python train.py --n_layer=13 --d_model=256 --n_head=2 --n_kv_head=2 --head_dim=128 --d_mlp=1024 --vocab_size=8192 --activation="relu" --norm="rmsnorm" --norm_place="pre" --norm_eps=1e-06 --positions="learned" --qk_norm=false --attn_scale=0.0884 --bias="all" --tie_embeddings=true --parallel_block=false --init="normal" --init_std_qkv=0.0258 --init_std_o=0.00506 --init_std_up=0.0258 --init_std_down=0.00506 --init_out_by_depth=true --optimizer="soap_variant" --lr=0.0055 --lr_mult_up=0.741 --beta1=0.95 --beta2=0.99 --lr_head=0.01 --grad_clip=1.0 --warmup_steps=200 --schedule="wsd" --decay_fraction=0.74 --decay_shape="linear" --final_lr_fraction=0.1 --batch_tokens=65536 --seq_len=256 --doc_mask=true --train_tokens=374200000 --steps=5710 --dataset="wikipedia_en"
Each number is 200 + 20 x the weight over its row's rms, rounded and kept within 0 to 999. Layers, rows and columns count from 0. The size before them is the row's rms in percent of the matrix's.

# layer 3 MLP down (transposed), 1024x256, rms 0.217, rows 175-200, columns 64-127
102,239,191,197,208,227,178,211,220,161,204,163,220,168,150,223,155,192,204,194,202,192,186,205,206,216,204,191,184,154,229,188,208,218,188,205,207,196,217,149,170,201,189,229,162,205,188,201,204,207,197,193,184,211,231,203,212,187,203,176,176,197,175,170,218
110,200,191,192,187,203,251,210,220,169,192,207,248,211,193,203,198,195,180,201,192,166,203,225,220,181,212,201,222,177,229,187,217,172,196,223,197,186,192,191,223,180,210,212,229,176,236,192,196,179,228,213,237,199,170,213,216,196,224,192,204,210,193,184,186
098,178,189,202,206,219,173,222,203,233,206,227,209,210,189,201,182,213,182,162,194,183,220,197,201,217,170,186,174,211,186,239,204,170,197,210,174,206,205,210,156,228,196,176,175,240,195,175,208,200,238,185,219,186,212,228,228,212,167,181,185,241,207,179,192
100,176,214,212,194,228,231,228,168,201,181,210,196,202,184,216,187,184,197,205,195,210,193,200,220,175,189,198,204,224,222,195,212,186,200,219,226,206,199,205,212,195,167,204,221,209,170,176,178,226,204,181,229,199,198,221,188,218,226,196,189,209,236,196,187
093,212,209,183,175,198,162,234,224,209,191,155,160,194,212,195,202,168,210,162,199,190,183,207,209,201,192,203,203,209,181,186,183,214,211,192,193,210,205,215,163,200,205,183,226,183,206,177,194,245,172,142,239,188,193,189,228,199,164,177,200,202,220,199,181
099,194,184,169,192,212,196,220,181,205,218,202,232,182,182,209,182,209,196,203,197,164,181,207,217,140,179,208,231,138,230,222,182,202,184,229,184,224,197,181,191,214,221,204,179,176,214,175,208,243,133,185,216,223,194,211,184,216,205,191,199,183,234,177,189
109,178,173,150,235,193,188,184,187,192,196,174,193,195,161,207,201,188,178,198,209,173,169,166,174,209,187,244,183,186,184,183,230,179,197,204,223,199,198,206,187,185,195,227,198,194,180,203,213,184,240,199,215,219,195,220,196,202,174,161,212,209,190,224,186
098,179,165,188,211,222,203,185,207,233,223,217,192,176,172,204,205,167,194,193,214,213,181,223,258,185,178,218,200,211,177,173,188,201,237,196,187,180,176,187,205,189,214,173,231,190,209,238,241,208,212,196,180,181,192,200,200,202,189,202,238,166,164,224,210
107,215,256,155,171,226,169,207,233,221,205,212,186,181,186,231,214,194,239,211,210,220,221,230,197,157,175,148,209,200,173,207,189,180,206,220,223,215,198,213,194,192,171,160,210,206,189,183,205,212,189,185,214,191,168,219,187,199,196,173,189,203,214,217,203
100,214,200,234,182,248,195,238,209,197,227,189,186,195,179,220,203,182,197,242,201,212,181,167,189,212,179,192,165,224,238,189,219,194,213,178,168,191,202,181,173,184,212,208,172,194,196,186,197,212,227,199,187,194,210,197,208,164,180,235,214,221,212,189,179
105,171,177,241,211,232,208,144,186,201,229,209,201,227,213,219,221,233,201,184,210,207,206,200,198,208,197,240,156,209,179,209,222,186,179,198,228,187,203,217,175,225,218,221,180,216,229,163,204,220,218,214,223,221,185,181,220,207,225,205,219,184,229,215,187
102,201,228,229,216,208,221,196,178,237,205,171,217,171,180,200,172,198,179,209,203,212,181,213,185,181,208,182,203,180,206,195,177,213,200,185,226,243,220,242,223,198,227,166,186,186,193,199,193,211,199,167,217,206,227,226,170,171,177,194,190,199,227,183,210
106,198,218,180,223,238,214,201,218,222,181,247,204,193,221,186,168,199,191,195,215,230,176,202,198,182,202,207,173,208,179,235,176,192,197,206,193,207,203,174,240,259,191,205,195,242,199,150,190,197,242,207,185,180,248,148,174,180,179,200,174,188,199,219,195
090,189,223,149,208,218,189,188,200,172,210,196,231,199,202,235,184,200,172,195,215,210,200,198,178,217,199,207,187,210,205,188,165,195,189,219,169,173,186,253,207,193,219,232,241,197,150,239,149,220,211,237,263,175,226,168,216,195,203,211,241,213,188,229,217
106,222,179,157,184,158,203,194,244,196,217,218,175,188,202,166,165,185,174,242,182,206,201,184,233,201,212,191,218,190,190,192,229,184,194,182,211,200,198,198,213,205,190,169,159,192,210,168,199,204,219,181,229,194,168,173,206,190,178,208,173,226,176,176,219
101,248,157,180,195,205,202,186,186,174,185,193,221,192,206,189,227,169,206,199,221,210,186,211,192,200,203,225,221,187,179,183,190,175,182,185,193,202,228,179,193,202,190,201,222,180,218,220,202,188,224,201,187,160,159,190,214,164,214,217,175,214,192,218,211
092,209,185,206,193,194,172,218,186,177,180,208,192,178,200,186,209,179,221,196,222,230,173,181,183,179,211,232,187,193,172,239,186,231,207,199,198,208,195,201,227,215,200,245,199,184,208,200,170,218,191,201,199,196,245,187,170,206,213,181,207,220,167,211,216
104,213,207,182,205,178,185,174,169,197,212,185,240,195,186,208,205,214,190,219,223,223,188,163,217,199,215,195,202,241,189,220,193,229,185,195,192,209,198,226,202,202,190,187,177,209,200,252,225,196,189,190,192,184,182,211,208,231,215,177,203,216,177,184,171
127,190,240,189,220,176,212,217,213,203,221,180,187,227,198,208,173,200,181,198,211,203,152,211,194,177,208,211,201,186,180,203,167,231,204,197,220,212,192,215,201,189,252,220,204,212,231,216,204,167,205,247,183,192,178,184,237,174,204,186,189,183,180,200,203
104,189,214,201,224,174,175,186,185,218,234,214,188,147,150,214,202,195,191,181,242,183,214,216,220,228,205,203,199,195,239,175,220,207,187,168,225,215,174,168,196,185,183,179,170,219,146,208,225,167,200,209,218,198,194,233,200,220,231,213,174,199,201,203,212
090,208,160,204,223,180,177,208,245,187,158,214,207,221,196,195,222,217,253,214,190,158,178,176,204,167,199,212,188,184,197,182,216,221,193,210,214,217,167,192,206,200,204,188,241,199,197,226,173,217,212,188,214,199,185,213,211,200,193,195,199,188,183,190,180
093,226,230,210,180,183,208,218,215,204,200,197,228,204,211,246,208,202,210,201,160,190,187,194,218,194,209,168,190,215,209,235,227,232,222,199,212,191,188,217,177,206,223,221,220,185,184,215,219,178,179,207,189,177,220,207,162,233,217,210,188,160,205,232,189
089,201,218,179,196,206,194,181,231,192,198,181,242,199,165,181,190,189,199,189,198,183,208,168,170,214,241,197,197,188,195,196,193,192,186,223,186,222,211,181,188,225,209,210,222,230,222,218,200,165,202,203,217,179,229,192,224,210,209,207,187,197,198,162,230
096,172,249,179,216,199,239,179,200,199,188,200,217,222,191,187,237,189,206,221,197,217,203,212,193,161,197,199,234,151,231,207,196,177,222,183,230,187,204,202,186,174,175,207,196,207,162,218,198,183,156,187,218,204,141,189,193,190,207,213,202,246,215,201,187
114,154,181,206,224,195,178,206,225,214,198,224,193,188,200,219,196,211,194,199,213,210,211,217,195,214,204,195,179,219,140,224,194,203,212,188,211,220,188,202,201,162,194,216,232,206,164,178,191,188,198,200,205,214,199,194,236,185,197,185,157,191,176,191,201
109,135,161,194,190,193,197,182,192,202,170,214,236,182,206,219,191,235,217,181,185,175,203,184,225,195,207,191,193,203,179,182,225,246,181,187,209,212,197,167,190,198,195,205,197,214,195,198,184,241,193,206,187,220,196,196,216,189,216,182,245,188,230,201,172
# layer 3 MLP up, 1024x256, rms 0.179, rows 176-200, columns 64-127
106,179,200,251,198,196,196,225,217,209,205,178,210,167,232,210,204,202,186,176,180,197,194,240,200,237,199,205,175,205,185,207,220,205,191,199,223,194,154,173,211,207,188,220,206,188,205,209,178,254,204,208,186,221,195,192,177,213,175,186,208,171,223,189,165
105,219,220,212,190,196,208,210,215,199,226,175,178,189,203,194,218,185,209,205,219,179,211,200,227,221,236,170,228,208,207,155,210,228,228,183,208,217,224,191,228,210,235,202,176,193,198,199,181,204,174,204,203,221,235,217,200,209,241,186,222,209,172,205,194
104,198,185,202,167,190,240,162,207,212,228,202,189,218,205,189,205,185,174,232,250,171,206,193,177,201,190,232,198,186,199,212,181,144,206,158,219,185,233,221,227,202,175,234,196,190,206,190,199,234,196,212,195,249,205,219,178,203,223,196,173,224,218,231,226
081,223,183,200,212,200,204,188,184,204,215,190,221,178,189,198,183,170,225,217,210,208,170,181,198,188,183,191,206,176,209,221,215,220,213,205,229,215,173,230,199,176,205,164,221,222,209,216,185,214,174,210,207,168,175,222,216,220,205,185,192,140,220,204,194
106,201,201,214,194,192,198,210,207,191,177,199,205,203,199,207,206,217,208,220,177,216,218,221,220,190,187,203,166,209,200,192,180,237,191,214,193,192,199,201,185,199,197,201,210,181,222,205,188,177,208,223,206,189,174,199,206,219,211,217,245,182,162,215,183
116,216,171,199,179,186,199,205,189,177,202,205,204,205,196,178,186,236,184,193,217,237,187,180,214,171,190,218,199,211,222,158,192,189,223,198,204,193,225,206,215,143,170,195,171,175,201,228,158,188,204,211,207,213,178,193,207,185,174,215,200,228,192,209,178
092,218,213,185,196,194,198,213,214,201,150,191,173,217,179,230,159,194,207,175,216,213,204,188,199,187,219,192,219,179,166,182,170,213,169,202,199,171,212,197,195,193,227,173,200,218,191,171,202,225,184,178,222,214,183,198,156,201,207,188,230,195,184,188,174
100,180,198,222,183,211,190,201,226,211,214,203,176,180,188,181,231,194,207,146,206,163,204,211,197,210,221,180,193,198,199,216,198,206,181,182,181,176,218,201,182,192,184,206,238,180,228,185,202,211,175,196,170,190,205,181,148,202,185,174,203,203,166,233,181
096,221,179,165,208,230,213,205,204,202,230,164,184,178,209,185,204,199,192,186,204,176,216,192,209,192,236,199,213,195,232,201,215,238,197,203,191,185,212,178,192,203,199,193,211,220,189,189,195,203,201,223,191,151,211,228,211,193,166,191,216,189,185,182,160
093,267,193,184,197,212,213,166,210,223,194,194,196,205,199,195,171,181,196,200,173,205,214,194,237,221,188,238,194,207,186,186,205,221,182,199,207,223,189,211,202,179,208,209,194,193,183,214,202,188,199,169,193,190,196,201,209,200,198,209,203,196,203,232,250
095,197,173,188,190,210,223,201,195,217,186,197,213,195,161,214,182,199,212,159,205,229,226,191,179,176,202,180,189,189,191,202,199,183,229,198,237,183,173,181,174,179,197,244,202,156,188,144,209,231,176,205,180,185,218,219,210,234,205,189,218,219,188,195,226
105,165,174,165,191,191,212,197,187,203,193,230,170,191,198,202,213,187,167,229,186,190,164,193,175,210,210,189,213,181,176,166,200,184,173,202,203,171,190,203,198,200,188,200,202,162,204,194,218,195,200,226,206,189,201,177,199,187,192,200,179,230,190,243,227
088,192,228,188,185,154,247,188,182,194,151,197,197,166,206,203,194,219,220,207,198,197,182,220,182,212,200,237,220,192,200,237,193,186,217,232,232,207,222,183,203,231,206,216,168,234,197,197,188,211,168,210,176,219,223,184,156,199,175,207,191,231,219,180,209
109,190,207,196,196,210,205,175,147,204,192,208,216,184,212,220,182,223,189,171,173,237,240,174,222,218,182,200,198,176,150,142,195,198,218,197,218,232,193,237,214,203,208,218,193,200,183,213,217,222,175,198,171,205,196,199,170,226,205,203,203,213,189,207,213
092,147,179,181,222,196,191,212,197,215,236,175,198,203,202,198,198,257,190,201,205,215,198,204,210,197,166,207,198,211,186,234,210,171,197,216,186,181,199,221,188,230,196,208,150,229,195,178,187,203,182,205,207,210,218,243,211,181,186,206,187,188,195,217,174
123,197,222,194,227,173,213,196,196,193,189,203,220,170,204,209,197,179,173,182,153,186,228,183,250,188,153,206,200,161,221,204,219,157,235,235,182,214,216,164,231,166,201,176,200,195,223,215,208,171,189,188,146,184,213,196,188,225,200,192,168,196,217,210,175
110,220,192,203,212,262,222,207,201,197,202,198,202,214,181,184,252,217,213,146,205,230,215,181,189,170,204,191,212,174,220,206,218,210,198,201,153,196,217,182,173,226,211,240,191,206,231,186,210,230,224,192,220,175,200,159,188,182,216,231,222,203,199,183,203
124,202,190,215,185,238,177,207,213,188,185,231,174,166,222,204,183,178,193,204,223,207,207,201,188,188,188,195,196,182,191,179,211,202,218,196,211,182,205,181,190,209,221,185,165,241,220,188,203,194,191,222,198,200,211,137,190,146,185,203,190,181,183,181,177
089,177,209,227,206,201,220,196,193,224,247,174,200,208,196,197,210,218,213,172,204,224,208,198,213,214,193,204,170,186,220,174,213,194,176,174,211,192,201,194,193,179,206,210,200,191,163,184,177,233,196,186,146,242,201,198,207,213,218,225,224,202,203,231,216
094,150,193,196,221,237,203,225,190,217,177,158,216,205,220,201,182,172,163,198,198,206,211,189,211,212,179,185,157,198,200,208,219,195,181,200,213,183,208,183,206,202,167,203,198,194,178,163,190,200,194,191,170,202,223,207,208,181,200,205,201,171,172,172,188
094,213,188,198,235,200,206,204,205,212,222,232,176,183,210,152,233,222,237,175,172,201,213,164,237,209,212,185,189,173,185,223,240,185,186,181,202,171,193,199,233,193,188,190,192,205,196,190,226,192,197,191,223,217,201,175,220,197,197,204,190,226,217,209,172
099,182,170,227,218,222,204,169,194,183,178,190,213,236,197,227,230,184,174,174,216,177,156,201,187,208,163,209,213,224,179,217,240,174,213,209,196,215,202,219,206,203,234,206,201,193,196,185,202,214,207,243,185,181,211,225,183,201,198,205,224,231,206,194,179
100,173,204,195,212,215,197,228,206,223,171,210,187,192,196,195,161,201,187,204,212,198,194,155,192,210,201,178,214,200,212,186,146,227,200,218,189,205,179,217,183,189,216,204,175,197,188,233,228,234,192,205,204,210,190,232,209,211,160,217,195,195,206,208,224
119,212,181,197,188,210,162,226,204,220,168,181,181,185,234,211,178,207,194,170,167,171,249,182,173,225,214,181,160,209,188,190,193,175,202,212,240,222,216,193,207,185,222,192,221,217,214,178,194,173,186,203,217,147,175,210,241,199,210,169,210,198,173,187,179
109,206,193,235,182,197,207,181,205,203,196,196,191,213,197,196,172,194,207,212,145,191,225,200,212,198,194,168,232,198,225,218,208,177,201,180,190,187,237,171,187,193,230,190,225,177,220,210,239,175,196,199,195,185,223,192,186,224,210,178,181,190,209,201,235